{
  "num_hidden_layers": 12,
  "hidden_size": 768,
  "num_attention_heads": 12,
  "num_key_value_heads": 12,
  "head_dim": 64,
  "intermediate_size": 3072,
  "vocab_size": 8192,
  "hidden_act": "tanh_gelu",
  "norm": "layernorm",
  "norm_place": "pre",
  "norm_eps": 1e-06,
  "positions": "learned",
  "qk_norm": false,
  "attn_scale": 0.125,
  "bias": "all",
  "tie_word_embeddings": true,
  "parallel_block": false,
  "init": "normal",
  "init_std_qkv": 0.0149,
  "init_std_o": 0.00305,
  "init_std_up": 0.0149,
  "init_std_down": 0.00305,
  "optimizer": "muon_variant",
  "learning_rate": 0.00766,
  "lr_mult_o": 4.0,
  "beta1": 0.93,
  "lr_head": 0.00573,
  "max_grad_norm": 1.0,
  "warmup_steps": 200,
  "schedule": "wsd",
  "decay_fraction": 0.721,
  "decay_shape": "linear",
  "final_lr_fraction": 0.0,
  "batch_tokens": 131072,
  "max_seq_len": 512,
  "doc_mask": false,
  "train_tokens": 729800000,
  "max_steps": 5568,
  "dataset": "wikipedia_en"
}
Each number is 500 + 25 x the weight over its row's rms, rounded and kept within 0 to 999. Layers, rows and columns count from 0. Numbers have three digits each. The size before them is the row's rms in percent of the matrix's.

# layer 2 attention query, 768x768, rms 0.0321, rows 347-389, columns 0-63
123:511496488469490575523500544500469531511504502518514492558482510447457495486508541499546467530498470504492490527502500482511501478444483539545468502476486521464493457490493485518487495499482513
122:502479490475500482472523494522495508453494467538519532477524448501465507510493493481511481505450484484501521500515504457516488491497504484491457524481549517538526462479495488464506524500478500
133:480486473506504531498512471459464579471429494478490500472503480517535499481502476513487465478471489520480492534481505479523466486514462494476465511458537491484526481508518526519514498481522480
128:532474465503519482478499485516526507547437460468521509502516531507536542469531488509485488500502504502495513507474503495481491537497501470485507511464514510535497513502537504527530509499509485
122:452588538495463527467509502498490493499500478537484521483530489535512491482490517498504550537478465503534496482543495469452455508514478503464530542500475541494505456514504500534486445492485481
134:449485492490477493485530509515506488498490480506498485546471506513515536542486510480464483521526504512509490496516477513479534502453515529486510479478543488501501496496523491482462537465504534
122:500531498471461466498534481534561497498512483501511503501509557498494453520510480489543500489503547487480517487526475498501494524485529492460527500510503488520488460496490450503473533514489499
127:438472485523504479485503457562432492469516496508493531536544503465491506464503443538509511465475459501478549504486506469481543513497518501507469489540465529443452524511423514485545467542480481
130:496503531462502508484497554496508484479472480473491518465519525517503499488505503525472502509543490512506503489491526456478541481505526555540503503497489447469501517491496514462537463496529512
125:483520471490466515487481470489475543536468533502518522483547512497523492497515504474504504486554515448539508525454489510502494500514493526533473503486546526479542518520511486489526530525509493
119:500502488481474470538502509526493514492511503463487528482511490521513487495553509499518560488469495505489484570510529506528499491498538510482507524507476487483497478522490484519501496501505469
120:475524463476516524478507459493481504516496517499477506532506545543459538456500538511494485533472494474492492499474466513471500522498504525543509476436521540458544474453480477492542511523516500
135:508456494492522504496502536512519512537471535474499464463505509475456452497540496520467483484535499520468516460525486525481502474507500482554446525502481533507461533512477501472512501496491471
128:483531476524555517468499517472527499455444450461525487507527474538470529531511505473532476490524474515503497474494495503503472450507509470490472470568451482496489519508495468510526509490521487
129:522497505544516543482534548497518477480498490503468502533488506466533489505500474473551480493516513512473478507512467494520505482476522518498495476538526475533473481448492534498528522444499518
130:459496503454519499457551485474483471521459465534548518484513498476505522474487481491494491473539515485499510433508514509497504518469481516469472490542488437483470510465479505519531504523481494
125:485437524504469547496500468480458471491508463486473517476497515518500547498499510481513528470513485517493503516537493507509468502509487495490534503464524521533492543561512486500477516497510511
132:490537479493530513520482496478510501557513519529526463497519459471470511524571442519503515496506529537542476506496501541494543477537524464534505522478502496528485534540480467512486497489500492
131:461454483484481508459448514519508486496486536549500503522516495508488503511516504520488518517514462481521500506506518458507514519528478492503529503525507518518517555515548516496484486508515473
121:472514485488499454507497495540506460498494474496499501518523485470503512497480488503482491579491471516495515521495474500520459519504500506510480512523487485466481523494487475461518547494489473
130:509499479485540496454494469540506505520490496456506496514520496474508519520459502588475468512495500538483499523518507484488522514500490524512473535482456531493526477529490464483509508485488552
121:491487493500542526478469494476461496481476471471540515514468500514481515527452499474516518463528541497511504476556495486504534490500494526510514492508485496543482531474525513477490485470484542
126:505477495517491508525507477450490519480514463486474475527439518505495526509496504456491541515512532518514460470504528499482512538515509505514507478492523489499485477499492525529516518506497547
130:506533523495491516529503433501481487472527519544483524473506563480489476510496495501521539503493523500501513514552522522484520534534503465524480506538538496454490501486511479559467448481514496
127:528477481498508526492465477483531526500445510500469526502537529454535499496484505496546521489548465491504511497486522532505480478468455490543511469510496510502497466510524476526518507511471436
124:536510507561499496501478501520543528481486502468514469521546512489518504498504515514482463484489461528489515486456494511515494468492483548476501513522491502511512533488486492502508503460514521
127:476497517518518506476516551481476500486485530428498466464506470519518515478507500511500473461510508462486521535496499492496538494500514526533482540485509479506519480549519486491512471498525480
124:469522435455472474466485512481503506492467497536493485492574520487507525511488463516461486536520495545457537484483475481509487469505489501514498520480513499477506459474507518501495500548497551
129:473539478479466519504477500475456413469548490544465475487484502486553489467493480480496528459535547509526500479522509500496531505494473476492545521472495493509481467556480483533508470514449513
126:512513477480514496491517497463494474456526535498504489489504525494456495487476536534478484487497446503506492534456491481526521521521516558541496564454479482470480405454504512509524488558495495
134:474446495500483481515545559464502492509500465497472486482496510514531501516503503438484510495483492502466517509484505529463499479524509519511490496508470503529525523527485474498529489489472491
128:488493501497539528455501540486508490493482480503461509540518442501522480494532487510531519480526511518554532462513526490492493478495493488507470496504465497483463508518506512504508475471488521
123:488494515495505528503468495499487545498478508508494499477514435520492441470488503498523485458510513520506495501516507502479530519532528513498535536471480516504504527509507496500492533499502465
118:477449505502528514497482497483464502496546491504462506477461497538485525502530570469523482496466463520537466490511475483544477515554504552456433484433536478490498459510542475503492526519475508
125:491520469470502505488517485493527519563458470497531553508462453520530516505511455465464449520491485517511478497485479504480457510477523449483513492513491488506477484531497461516548510507520481
126:510494508476505461494533473546502522478525512468461479502527529464513507550438519507489515519522505514500484521465489491479518483471546495488512473525543496518505521458511534485461496485488489
123:514452506446500509551520531490505536483474516515444495477510485545497522496504483468522475484489525474550527535517530489487484522506461471507485523476511466449547538497484530529485491527520511
094:433514492585460506492516514496503522446510472501496517503498494518495526514543547460508497529506541505483525529494505484517508542535498527482475487456504503517533523506532495478515496480507518
100:490500503503545512525501511523536492491528500531514549483464444506477523485521466495500513508529477542536473471513474488522507478503502507495498511499486518494484491458462507519491496515516510
102:474507523501482462557500501485525482472499497486508498455468483450521514541494457481513517507503534485513521536485465512493481547528453520492455518492484489491479447549494523538525489535525468
098:520496477484471513505501500536497511489518500464476499511471508514523501503477520507518511515483558497487514510504516492556488524498487505528484549509488540501467483505506513506520513539529516
098:476496500497506455525493484491474486481462504502479498489546431520514510482526495544512519491500481531481536515503437482541484485502514513524511497472488523521531496518527493470514497512513487
097:516473535480491502518494535513522535478436497465504489502484519489529497523485481486493493466485507511511458537496464523518512521510457497496505514524479520470551484507509490465508457520495475
# layer 2 attention key, 768x768, rms 0.0294, rows 347-389, columns 0-63
121:479510521522500498484524477498545512515495488523503490481509508511543511495497527521462471465466471426466496526479459464494448505529500475488502476500534500509505485512484503503524526523480474
116:507461518451509504549528477521503515504517493474485470497520503505509507498557511512497474513499478477483526537527488532467479479518498501489530482460470494493510496498495504488542494521490484
119:470457503492506514511507488475522484519530491513476532502529490500481534553528546494528514477538476486502514492509524499511511522507476533491472494501508489496506484494498491537461469448500491
122:501454486471466497466448459479528487492527496511484520508477512464513491498492474469492545480502477496475494523466493504524510502495511507493540537512561502519499468515486525525530501475490452
118:530483530572496510494529532493503487498478531516501476538491429512520506460506476483510510492508553486502513525479493532496476501506527505462491492543486493551528495513479494502440518502510511
129:524482490553472453501464518522514500482501497489536480491494495464484494534478446510531510504481509468515485517469509512466495499496507507543486501533488467505523513482484477505511484515489520
117:494523503530508480451488554456493507470534531520540498497466477470522521482494529519491522483507483517472546539511467550527513478539489498519513524523461514523510497472496513482500469485501497
125:520514502437460495516457477517546541497540478528483507492482474520514506532509546482469492524526478498513478497535505481519469516514472457474501500531486500538465543525547542510441525507496523
130:504525472493489465524468502489495495462542545516487511499506504477482527478513494475475449480473486525518494533513455512500492506530502462469444479475501511521488520530462525521510509519456494
120:478472499496526508452483512509504488514502533504521467543497495454480509485501548498486512499479482515470480494506525469465502506495471544536555529481507491557495505498503518490542479508519492
118:465532516562461514470525489475501507496496497509461506508505575482464477469481532492513480520494463472542518528511544538521457521513507480478479496515466499532478534515524525474503488484500490
119:508498493515517476487517489486504513540484496470525516464516470455509480469492502483495453492487531497462518500512457489442510502491530539526489466489517432533497521486515507488500524451510538
125:463451477504518478528470443507500509487518521473488543447473504482536501487497507513498489538470550494498484480492484503528505495512511496509582511521467510460514551506512474473545515520471531
119:555519507498491493508500471473458489495454499448509527530476452473523502467502482492513527485474491517494513510501523529522455537537521480514495516523500504496536462466494499538484489496474512
124:544413468515481486500487461489484475504528477459488531508493517525475513483482518471520553485526489468516557444466517473476484456467488513498437529484536544483573489571499452503517512482512499
118:552500491546482494561481508454543537494467534484472448470497498475498497501508491497466499497533488475527484525480443518510520487508521464479500472507513497534483514529533484477504497461459525
120:503476534497503545527509534485519528535526547509508514478497502525485443511480515577489490497491529501518491490500495493511467494508519487471446477516537531549490539526508492503496482465478522
129:507514513502497504463437526525526503491484494486501493467497499480532503569462501478483490503501514520503486444510494531501517507483527497493483510528445466442532510475488516503509537472443498
128:473506453567503466512511516514504509517524512471490469493498474491542513492495509485474472508517486522510452487496496493465447495521496495475502462473475485489448481515557528503508514507500499
119:523478472485499515498514504532448514475513477494476483491538511511519533543459524507481490479516504519454538500503458512447522503471499485482562486451550525533498475502488524485530518470485471
124:508479514494480535488500536477481469524505496490460500469546503537464471503517483473487502515522504490487465448536517508453519444471509524504469520501508487506508519488505492503510509478512473
117:542545490490518504501458502506500513525463552457444531505540519436502467494472539513509481468469465464513507516455497499517535521462498513487478499529527491523525496462478530513554488471487486
126:491505520501498503557503503561451530510544480483549492479469498501512468473485528532531496511493533454532551520499438482557513511496465511504492469511517525489520492537476464535492457481473520
115:511515516494506495510525523506522531475490525464507465445479465526465520520499516507499520513496478499509502539477516427470421540504534476478507514508471512486494476515518522516483489523448485
117:523501514532518519472475515526499484499477508470472479517525520488497515509528484460501514474498523503529469486494497496500516475521521509429520526503527504464523513499479538527531464473526508
117:470488492454512480458490501487461446480529521488510469427522477537537502533497513502506478523484525469465493497508487501479516496494529460519458509490507529495506471472487512494494499480524497
119:497517498470486468522450490496464474492528500501497507459460488462537527508508485535483491489472488519488500507465509506496503516535492505541513499491506452483495504479496500544504477463509506
121:469514522491463504486535495471520481499471472486496442510486460474469468493489509519487510508551509482570495474540513539478525516489517508517467506513477549509465491490534508503461548552511460
118:485518501516497538524462471522496509477501541473478531469518507507484489482483484503494488515504470517500508537477522525498501529491500555494506524502519442531510470479531523454467491492524466
124:502478466524510527526486531484501510531551467461481468515540480528476479490468480467522461519499506522505529496512515481523464464515483507492470490530494507503527490496478479541493517486474501
132:509492471486504508517495474547447496485502553490478480469494457455493489428500476504535504534508518504486497476509519502529519483481543512521488520499497576537511551541496487497479525491515460
122:534541525470490505512493499525491540476499516473507478483483511476473532492577495487540523483496511515529493511473482491485480493495453438438486489523478487483477571517503539513535520496532502
117:488499482512465484498470552531513498499468515521476465473556506475509533481513531508457477515458470512518542518513506479497476504514482508473517495480484505560500470534510512489508480499486548
119:494512447561492514502528500495533540459499470470502485519540444506522480502487432473493508484541491505485505501480464464462493517485472485526532459471482493503460545538483549488484459498526453
120:508493511516496487504448507516511509509505513463486492534500519492494488509525491520546521493507506508510488515493486497516533471511523515513497481489466495480483475477476506509518489446485519
120:507507488502513511507474540520491517461499490538512443527463497496496485480520470481509507493508522569519468477530518491501494521505518468495511583477462439484497483527526466501479494457516502
117:528499461534513505505446501472485483489504486497496510524477525490500519496512560464493532486479507513475502544510483542531493494516514547467565479498482482535470462523467503492460418495485500
104:502499528505525463515491511529550505482493516516476479520522530472499494541474539460469465469517484486440527499499511463556496491498506484448561525482501503462480524474519503493502488487484542
102:500464487493532501511489504479489517472500506535503515511529497521539484516485479517469471510479520556525509535463530502479450522539515506505499494487514531513479501473516479538507498479509539
107:549481455486526489492520498503521451523518510519540495539502518497487506507486526481484453505485489473538542443520538498500502512521493522494489499460485509534455544532480501499490459468498573
103:488497478531523472506534456509509459538502472505521496511549486466501479551472484501455491515519487515525452498508485509474496483523502532482509498477524532558470531531448515533475526539522516
101:517520491497492474460470506533524514473505547469489511507488487479521487501511484450532465508483488475548472500468522513491503514493518483508510536541491507487464470482479495502525511509504499
098:511486485467499466483510511519516494505512520497525473521525533475522518515533493496491449467496472479538484519504510506471565515488543513463504541496497503511511549547455471507501489511497522
# layer 2 attention value, 768x768, rms 0.0244, rows 320-383, columns 0-63
110:429522517483499481479503504478485522501503479496545484506538463532541509477505511485495446488502532518525526480497463496480496494492500492450473549474444493492473490541507474561508520494501514
107:530468519491466507503489496476548475487488498521500527521520507512533471507510517522550497476501483534501518462503444506481497491495496551510474521448535481459520520499489492501540471501495504
109:526502511503502492474490502488487550503488444502499508500480526486497498516500523511487488476517507502484502507528481497461503519545459519532494487452509483495496500493517461528492519543494519
104:458453503479518491507478468546488491487514485522511527456495488530527505473458463480531487555498499484456468473540520496503496501503493534533493520488464475525480524515496504496503502507514495
114:523485455508505464486517479507481464505488530475486528457494516508492520497482495469521531488545508498455541530516506493516450502497485533493491518490497540510529521489566505486495534504501558
114:524510515494503494542500503486531507519484498488495485490429539512475539467506512440480474536513505510509481483502525512527474500562514563493464473483451499476494526486484469483494514501531499
106:507482531501484482473504464567495524468509460473513509521495509549510513540527475507508495458479508489490514511471515483485446508531505488488479520509450505498528460519475522489491471523469431
111:502522536431529511536472506486495472478504523516490465511462497510533506548460524434506468469518512470496454509507504499468547507474516450492480475500512503506510511491483504518490521509513572
110:521487517484504503474530457487548468523486517485466496488537464477459528499540469536492481482483519569427482470489482535497503447527513461474551510456464506453479544510441474491522488489524513
112:514485523491496477462526483490472498519500474502494510490505501491473510469504486499503429527463500503492467516469506469474523525486507477491435488505510520491551521493538480533532502510490523
107:507502511487525473495490467457504479470466529520506507481459507511501457515454489508465504540532491467506517454485522517533519463487501502487507507513465499467475529529499477489502486517478503
113:515546517511480506476504506446499472484505523522556527524513492466542464526483502507467558534477498483476498486477500490492510537536493476517478507512527449515552418474502491511498566511499524
109:468503465470483507488512507502495506473505495536465482481492511453484485528479501511500525512509490505478490471506473488516542485518478516465483529471545498482502523480494513525489458494481504
111:473494490451537501542523514522469461457487505472517511517483511492556538502471484470531500485471459505523523466483484535504557479506518514540487535504519482501495594511451533505510546523477517
112:535512498498514497522474526506520523537491462510493480534527487530508485499511501536504464510501462546495491492483550504526484528488507484551491502497481483451509477481445507496526497449458474
118:496522500534513552479517458482442509484495503488511499491504455548478510479447460523492555491504465449474507530476497526534490516482479493480496465476500516561506471469511526497449476559509549
108:509476488506504514502473481488500507473505474483527537456537494524457515526483447543439485518485493501493559493506471526510476456501522497504492504511518481516516513494496508523517530493494516
109:505524498454511454507511465504546469516468464515479475500502465513516508497506547410495531491470475514498495520511467471500522465508543534481451541525448486520535487494487498549497511522449538
111:467507501517452484476457533468461454535529499541494511526504518540544469459538510512528521503490535454510535557515527530540498494450531467477501485502539516514514499499494475479486527542481521
111:534489481522515477564485517486492528477498484500494480493487499469494497536521524469514468528483491471496527468491531475485510497517524517507509499514457544483489541474498498459532510467493514
103:563479501514494516466566479502500533538460476486460486516538549489530540485542550483536454524480482555533521532495512526472513522479486493495486491483497532477514520528483510489510486487510476
113:485485503462477526473509507510468465486507520509466543521496499495520511463499474494493533506520485501504452521474491520530519510472527494483487500498449523552524549516545500522530553487493476
108:504513519525496493487553514473547537485500492522530482515504492522503487489470545489515498525453503517522468531529493508437494525534510504510498564515472510492482502497523494568515515503482489
107:510477457517502557508500518474489511519506499547478507485529503493533509527518487504503486514453499512468554496499482479417504464507480497512511485472495526505485483502527492478455533424518488
111:530503510490488482491456476503500466544510469538532467495512518544476496509479465497491459499464495463441475517541461505498479479464499500522472469475514482515520517518518524504516484482510509
106:516483474511502494506499510540513507554499493489540484498458516502537492500510479508507468497503480505497495486482503512505490513487462483452471528471477475523486482462480514495499468481514502
108:514494442513479499496501520476484491506502510522506479443522520521525499490485499494460489490514455489489480514511538464491523497487500523537494524481492507500472515510465472522470518530473460
108:489482475481476495514460487522501481496524494529543473457544503487498509502498515466471499500473464524542477492476459502499503494511467482475482541462516497522440476523486544511507529496486467
111:539490508518522500465531532496482501492509500509501488499477463517526497535495499513505466533492496533494441505462482485470543482482547483524447497510514538494501444503513508437529484513543540
109:479493539504504483516455437482480465535476519464520498512474531511463518499474505487506509476489479508503518463496491504511487472478498515496557487509518462465464484491483527490480484521489527
109:511497516475530466526486485488461496525514481505478459540470534486526514470482495469451513526537480474500527515542481493506541426494493517495479443485515536473535506499508514532432497504484494
105:499512489498503489503523465514483493518531491508531447461513503472486491466491514481443470502531518499545468523527496519521476469487469521499517530499474531534491534510490483526521504497478562
110:559508516491470438479551505494443530509464454489496486487460522481502561514528484496508490522500506516510479487497506497493476467481501487531516455523515527511501485501490533449514492499463506
105:453494473526485497544520504507530479516510475546525484489503470491509542475499509540498515496475515505538515484499514474517499492413533475503461539499512508562483485508534542510493481496484481
110:535477496492526511497491538522469520489525502507538514525549495475487490495495506487484533493508527513525468500479494496435563513469503520518488501490517525558470477527512510505507497516516470
116:505510517484515539533515477532522503506518484487484500479514494479471472556502499540520541485512463512479540501436447477496481505518479473469468535529500485497518453504498476518486501516517473
113:523498497485508497484529517540476502495473509517537548452477526479475517527507511518523503492534500479517482511468511492517517539541510539469491475516446483481485487487507483490521505527472565
106:531498518493492508487469492533511450496460470519526480491508492497517520524504501518506529559502508511502534503508524475503550497504510534490493529520503497484465513489565506484510511495538509
104:466490486479506505506506494488492472503515531518477479456495509493466489464489487493490480495482542514527479495496515520477482506503499510516509495492518525473502536494462497507516493528503417
106:461486499530484524465474486509505506522506560498478519483509535485472493494512559496471556512518512526445441495515532529490494500449508500510508511539512486500472444499533488491473518513485531
108:525520520471543471517507488517512526520504504483512559504534516518488507510496519511459467458490501520479456511532485506475475496479515499444548528529500498529512538494481503470472518518500504
108:472479447492537511520485475500514520479498501527504498519464529497495492492481508527500506523497525502475489526467526476525525520484477512511497525483480452516491531497463490489508476472519568
110:522480482482500487506487500480480515507482495520519515504541492492458526463509495481513487467517463500515539540503499512484521506457509518487523472516498518512510478480493486486492467471526509
109:453492517484507459520488500481492450537445498488490510510523492513551479497464509481526478422491517475525444469514538503470500468502505531520492519499505538512483447537513488524520515473479508
108:539434489503466489474481485512484511463503535494490507498505499486470488452502482505456490476481540506558501523497520471516498467462555491509499511523484485510553503521478501502464508484514468
110:550499525549477478477491508539456508507493504529457506550529490514529474483510467477498485489491505551488485565507550501542497490459519514510521482530528504518526533517511491521485527529486538
109:539522560523513514494468522498505449513472490533452501467523529544496516479488478514471503511506450465465518512503486530494486484521522479514513529484467517492484537544497513471555488524514539
102:477471496485517509548512520464517489500438513492496495492479521507498483513470509507481530500499518511538510474496484507487530523512497532495550484489495465498478515495514500475525444512520516
113:535439483502485503470465499499473519502474486482545470465510492465511484506504496489520478522485513464499511487524509546537523495510512497478551513515519489483499526486511497419472490482489495
109:470481483509497516473503476505502522495466483478503482439439542502495514447509478481458497517517486478483535531506517474511532546491532484525541520519497472476502497536438451491504516522516521
109:515534449492476509542477502503485517477473495504507490471504518524515551505498472485480520546479472509506506489533520487467537467472470535502476475458481519454513482508499533504530506491448527
108:444496510509521566553512535479464491524495469472471466496518466541496569468475505480520487507505480464474471504522518546488473532512458500517461495466517498493507503476478459483532472528500550
109:494521501494479532481512490530498482525509508505513478481496536475489488479508492574471516472496471527521519496493500514478508502495497482476514486492527470488484529490555514488518550512517494
108:523511495476487562503527504502499508517514484510552481513487457504512493448473491522540508489496493536529520505500533519513471517500469527520478515450467519484503474497467491539497497463498517
102:509474475508537468523518511497440483514519530502537524483536543513516546484494484507502475445482533480492577510495484561485496502569497478515499499497494505476510515514491504533549505496474549
111:503474520479525495500512499514515553502484506492491469518536517531489490463531508533498490514517532515510479485471505463456484532528501452521519492497452487494509480497485536513490503441573489
109:500528495525503470474538467458515490499555495519492503519548491504513513499518502437510478531492455522543493497546442469485470499482500522490505498509491533501497497522558519520476506492495530
109:509486505464537544482460518518481539500483523474517488479509521489468446510512449498534504506530466518516490539498482533581507479492457538522486467495489480527450509507518465481511486514504486
113:513522477553467510511531508551470485471511494487503504509497503536545467523487482484525499452493489531517508473491525497539477503472490524527453530545513492486485540464510501491495481533492507
104:512510485490521494485529548473462538477469486504526511476548467506442516466511476462447491508471500505495497513490526568527508480489532504524517452506482498534477507466460497537497520503488507
109:486518506528489503488514522495558521524467511504568530526547498494476458506478516496495503474505501492558479463460500490497504471512528513476495518481522466478452530548482441539501522509489503
110:489487522466492478453518479471521523516519509475533501457485487535536497508485493486485464496516487468495435530536483556525485511493516531538544542476506490514487514530500496495492487511485458
111:531520515494440465472532513505467510495492483482527522517441496493464477521514532488510500476502495505500552535533492535525552498519503494483515505518493499473501498495504498503444546537515475
113:474476487525516553490498466462534495502510571495491556508512519463555473518474507499523508539452529505455504440521541466557506529487508499482514511476509546508488491429493489526531460532546484
# layer 2 attention output (transposed), 768x768, rms 0.0965, rows 320-383, columns 0-63
116:495508463488517528531496461487510527483474546530483511464509487516459484534487516471499541523462491481515481526514506539507527489518519520533479506494515485503496493459458517481484475475522460
114:427505501545490486512494498486534552504518507533499482489494529529479534495482500472464486530478488528519487503516529522495528478499519468478476457517443499492460458505486519522533486516518506
117:468480509512455466527475487519512510503515513494482538464490491502493521494492557522473512470523440498525470509531519467486501460466518474481487505540522494507523518486524512473477481526471477
118:509501440504469492470464492486514509512505471489514523514502494474511479507471475519455503512525500474520497530480497471482473472519510525505485458518479543496563506500497526536481502494498496
122:503524517474496493501489529541505493488506462480509465537461455475552495494522505531445460539492477487480456515491496482493498425528488490490530511525498471493451478490507492501477471508519511
121:505494489513483551511484514558493501500507458476467497507548467491538434495505521553535501467523529484544474518512517459514491465478489517535525523501556529472477509482547555509489562502497507
117:493529535537499508508486557501531455514506514530492485488506483453492483475448501478541530484456453476504484490528483530507559507518504466544502496519528508506488520452548534479510517495508523
117:497487502521506531502530496503536507530509452476467484510497499490473529477507463515498485523439497534512546515519464478502449488508491508507530520490471507501523494508474481497503503486485489
122:490479492502532528510529530497470520520484506495512537508462501510529485480458518492508488500472473445528509521505574489527472512515510492538510514528509517512509509514495508460483484503500470
121:501486516519514542488506542506524481503506486545524525486511479502526488511501508473477498477461513460519516493500519466506468517508476501518502496502467496521468457563474508534473487498510479
116:459530497499507476469482496516554470475506434472519522503499491494492509490502475492472495476465526538468526520505493473506516492501509524500508523519536501529516482439493516521505493487500502
122:510456510496542526510517484516501512520500516496459480493468497499482487485471533466508490471502518506480471506556502482488485519503502516473492474521513514450478522525518544522472487503513489
117:520520482503544507507519509485531485474507491495536484523508457505487531512476503484477465513469501488508542533510522500487459528474555474497495494477475505476517541494525482447509553501461509
120:509517487509516540503533507473487526468505474537501492532504478478482468539509512553495496468513522521498506482512507457496464516482486490480478514501511483506511510519525497508512489528472493
115:443472487502521501499543505491532534486522508495470507484449524442498496497475500461495516478519526481502498473567486495456531500463494501471495517488525530548474531487540501497450506520491515
129:452471474472519504457498488523536522522502521518479503500492493522526524505546504500535487529539491492508501472511533490477496476536539525478509533526498496497511504513489440509467503473516456
117:458496536533545470486499507499475522523471520519482489528497501501500484472521488512493531468488502511519494502502472490511523497507491524527490538499464531511474500514486507517466475529516459
124:531512476521495503474506503503511471440538511476507547498542536497478498516515485536492443535468566507500509498528478498498539573501511448524546527478508543513504438523507481462509491522506439
123:481518527543516486556527483510493501507483523493474444494492508467484502551486522548473500473489524551500486458479471530469483512532495556519468486480456524466493503489470486526497472459475471
122:456526552484477477455512472506504477509523494486493464500521482495486507493491482521518509434529479485541507571506474517478494495487499502504505487498570501506510552505503497474483523506444495
119:455515490513540489517456536543499495451485504552516550491492526454480475457526474571484498471521523507502524463486549501504485513491482485514543517558493489514498472478490466518477491548488491
123:517514452523508530534491471509496513512496483483510497461479508509490501542473468536549477491497495492554517472533509471481505502479485518509474482546481500525503457521461518485461485452508537
117:493501467475499504514439526505509480468479496465484534505507526533542500472532473479512521513537521518476573489476506548498513515494522491482502494495500512514506474501455454501523465490494501
114:550477558547506476462508517518500519501483501493504502493488519531483492497515493503540477487503519482479504482509500497514507533517498544463504493522481502515515506507457509523527500477450527
119:447507487488508541493498550526473486461540492494517553499518492479530495449504459480468495555499492544495522491451541468460465513518523496474507500496453513478458494504530595506468540510485468
116:523549504547540510496532488455512530479525513522528503530462460518489488507496510501508535472514493519507506562510469478506511500493508511462491545492484524504478492495521472477514548451519504
117:490494497464504489521518533523539494469465450493505501527518511467474510476521470486494513533527485495512526496495503504489441481468487503437535446522520525551529504498533542506514505502515477
116:482506447451493499509530468517480494480478518492492503541510536476524449523502455540581499506566522453509526507480544516512496522439496499516548450522484541502500495492504488550462462541513462
119:515484499489491464539490454532521491530474514540539526536531509475491530460486505515476515487503469481468552517503470519502491543533496506475543513488512510527540548512514506502477507470512515
118:494511458491493516545535508501470511517539502534470489491539493488512507501486508494502503504499532522506483522439505522492503504503495537506494523466483485504493528510503464469530539507519509
116:481496532513500504498513506471516506463505503516487503503516521502450486504551485532488484528510495470504476495450514508534490557522489514473527537519505509466457482499468458514497498493474517
119:497489487500502523473460517508471499503478502506459477485540468494527485479544503498514506479490491478506495515481452479487503498524477463506483498494533530479510509495512492500498542518515452
118:484513527476494478479439536541522496503552530518573515479503489530497498465452493532487516509516504465499526491517515498537517463504487512463493503504516491489495536521492468488445512525519523
115:504524522490502483483461476522529552505451544440471519473481521491500493521518487486492498489551539465513503507555492536496509523538503526507514476502518496503481492545499526499467480548513487
118:440488512484435475577496475488489503536507500544521492486455495529523509483482505546444500503527475515470499525488500505509457491492535483494501460484472489506528516523476506486500521480478492
122:517496549554503482510495468487487486496477517531493525448478476494510538476534523537500502487488522505521492486543509528498457532476490487521483529437518542526506475520511494484473472502525487
118:499512498483487538494491480492518480506496467461473500544489500536497485497478505492456557535510531525516497547497495502510459475496484466523519503465509487507511475491497535488496499498514458
114:475473475510483477491528477498519512512507494470462481516494547496470486477540537488439477460527524493489474506514498504514481509504496479464475496499528523472512445510473483477486554515495469
109:495539526518477491478491482566534515494473528454534471513492532509533508503472495507553509518537470488491528508522501500490519503538504478512519517527449491501490493498528511542503514514490512
112:556493471503529482483549482480547489491487513461487495472477499510518480508480467486473491505479520454510526480466485495483483531556479484511509486558504508475498544492455520497527532466509517
115:521447475515501521532506507443523468472494493510507460497486498485503541502511508492486538518527503486485501524471484538504484521504525507526496472466522519510479489460492568503494497519492473
119:546501475545503503495461505460481484526440501508465452500471492498571479547526482524431491480509476481485469490497491510492469451503500551497513518515498539494491537516502518511476488498513535
119:480503512490522509473515508508478488478527473493480491535496493518531507536516472472471523514494497497531502477488496526545499501464500463457505496488528494512490509523495450478507481494485478
114:533518457490505487502508482561502531472531525534492535492474480480483490517550580484528525541487487576514528521488506547531482506551502494515491498498509457519480545489471470527545553509537472
116:492534510503487512528473528501504494501505485510524507517494504496526540508500500468522498530533492465415449530465492512479480530531453489498512464499503547514486426489494544491509519506513507
119:454512467452504482506501500480498497470510483501513492508508497463474524497493511523497499536526479482503465489456479542509519497500493504487512508508498476549483431492510509540514478504522465
119:472498495498502513486509529497503546478518526507523460488467471468524474501515494508538535510458484492461518532497488477499504469492499515484496504479538503507501491472523533526473494475492465
115:506500557536489498467526531485519515511511479506517498524497485514507511473540504480483509477478430493502478444506508510544492480468522524516499506525498475470505537502479522521459555460510521
122:500534526548492522481507506514525491485491479491520475558497485489507490498476517529489564468469494505479472506475486468505479504526504516522508524482535484508506507476469508541552521546523546
121:540522488517518507499504502500477466481515508501459522513559473464518471520481493524501505483488526498519458481506478519509490483542480504492510453514511538507518515453573535480506508466490477
116:490489495535570481463490502490516506522497464480542527517514504497496464478497535519481495495474516490474512511504465466524531489521513496499474488526511485498471522492520505503472534470528511
117:527487507493465447476480442484570465490503489543524534482451502472494469506513508510498509538482509511491562467501471492555519486498486480514500540511536538518475517509526513527502529495490496
119:512491485498501494523486537498507524500567515476486528512491513503523494496477495439518482513494522467517504523500511490512485455497484495481499502515472507502466506478477489501465496488523529
115:498522521479473517513458505488539524481481507478503518466466494501540496537537500461511468473566550490495506503503495487514499500527505511509500531499531491508490469491488508496527500532458489
113:525514537533509503482472524475519497472513468523456507529516451487500457504485497531470535503510464551509472517513468476517518505462424488491500509508438518513496473506496492492499428518529492
123:499519510525507556448513500501487468502486503539480465534458474476469492529460484468514518503515467490484489473585473491476495505506492505451503471504545510500509535481520484531530526546456518
121:513483494458519476509490542479523556468467499485523500559448519531463514504465464493492528510508531519480486497525500498524481490528523462446493498471538475524509482489474533460515504484504475
117:488532464516478461470516484490524493493501535516488449498517512514488501485502494522510490498491496498470522468498535524517445488492473538446533542560518525484522548494500506479512507488462529
120:447506541492492482521520506479527507528517505498505519475532514504470539485512472517500521476494537485488492539520458506513536470511496455504561486507500475513550542520528490514425502488500484
117:505457477523491495512464490542536540482507570466506466524483500491528488500480523544526505476496467470536544482489489480478502501532510485492476526502520501545485508506567529488527484531468524
118:450514450529509497507479504454427482488522481512465485522492522499499510486506515481509479492504490486485531510525484529523467524498467466484473459513459488524499500522506497451521535503482449
113:519535516494543537538437499492474519515485514491518498509504517495523506513487474549517510484513465519468520523483526468500529469490516484455495484474535530497534507437505522492506506520491484
118:529529478477525506535477504556548515449528487510453490506518488464492494514503508500486486557474476497526434471475465457466465472467539478520493511519480515470485512545424485480507492460482487
120:506510498482509471465483519474482524509513485483523478509484483547520508534496507504521460438488517475495512496468491505500515482473480496536531470497484475493532525568529531501445497473463481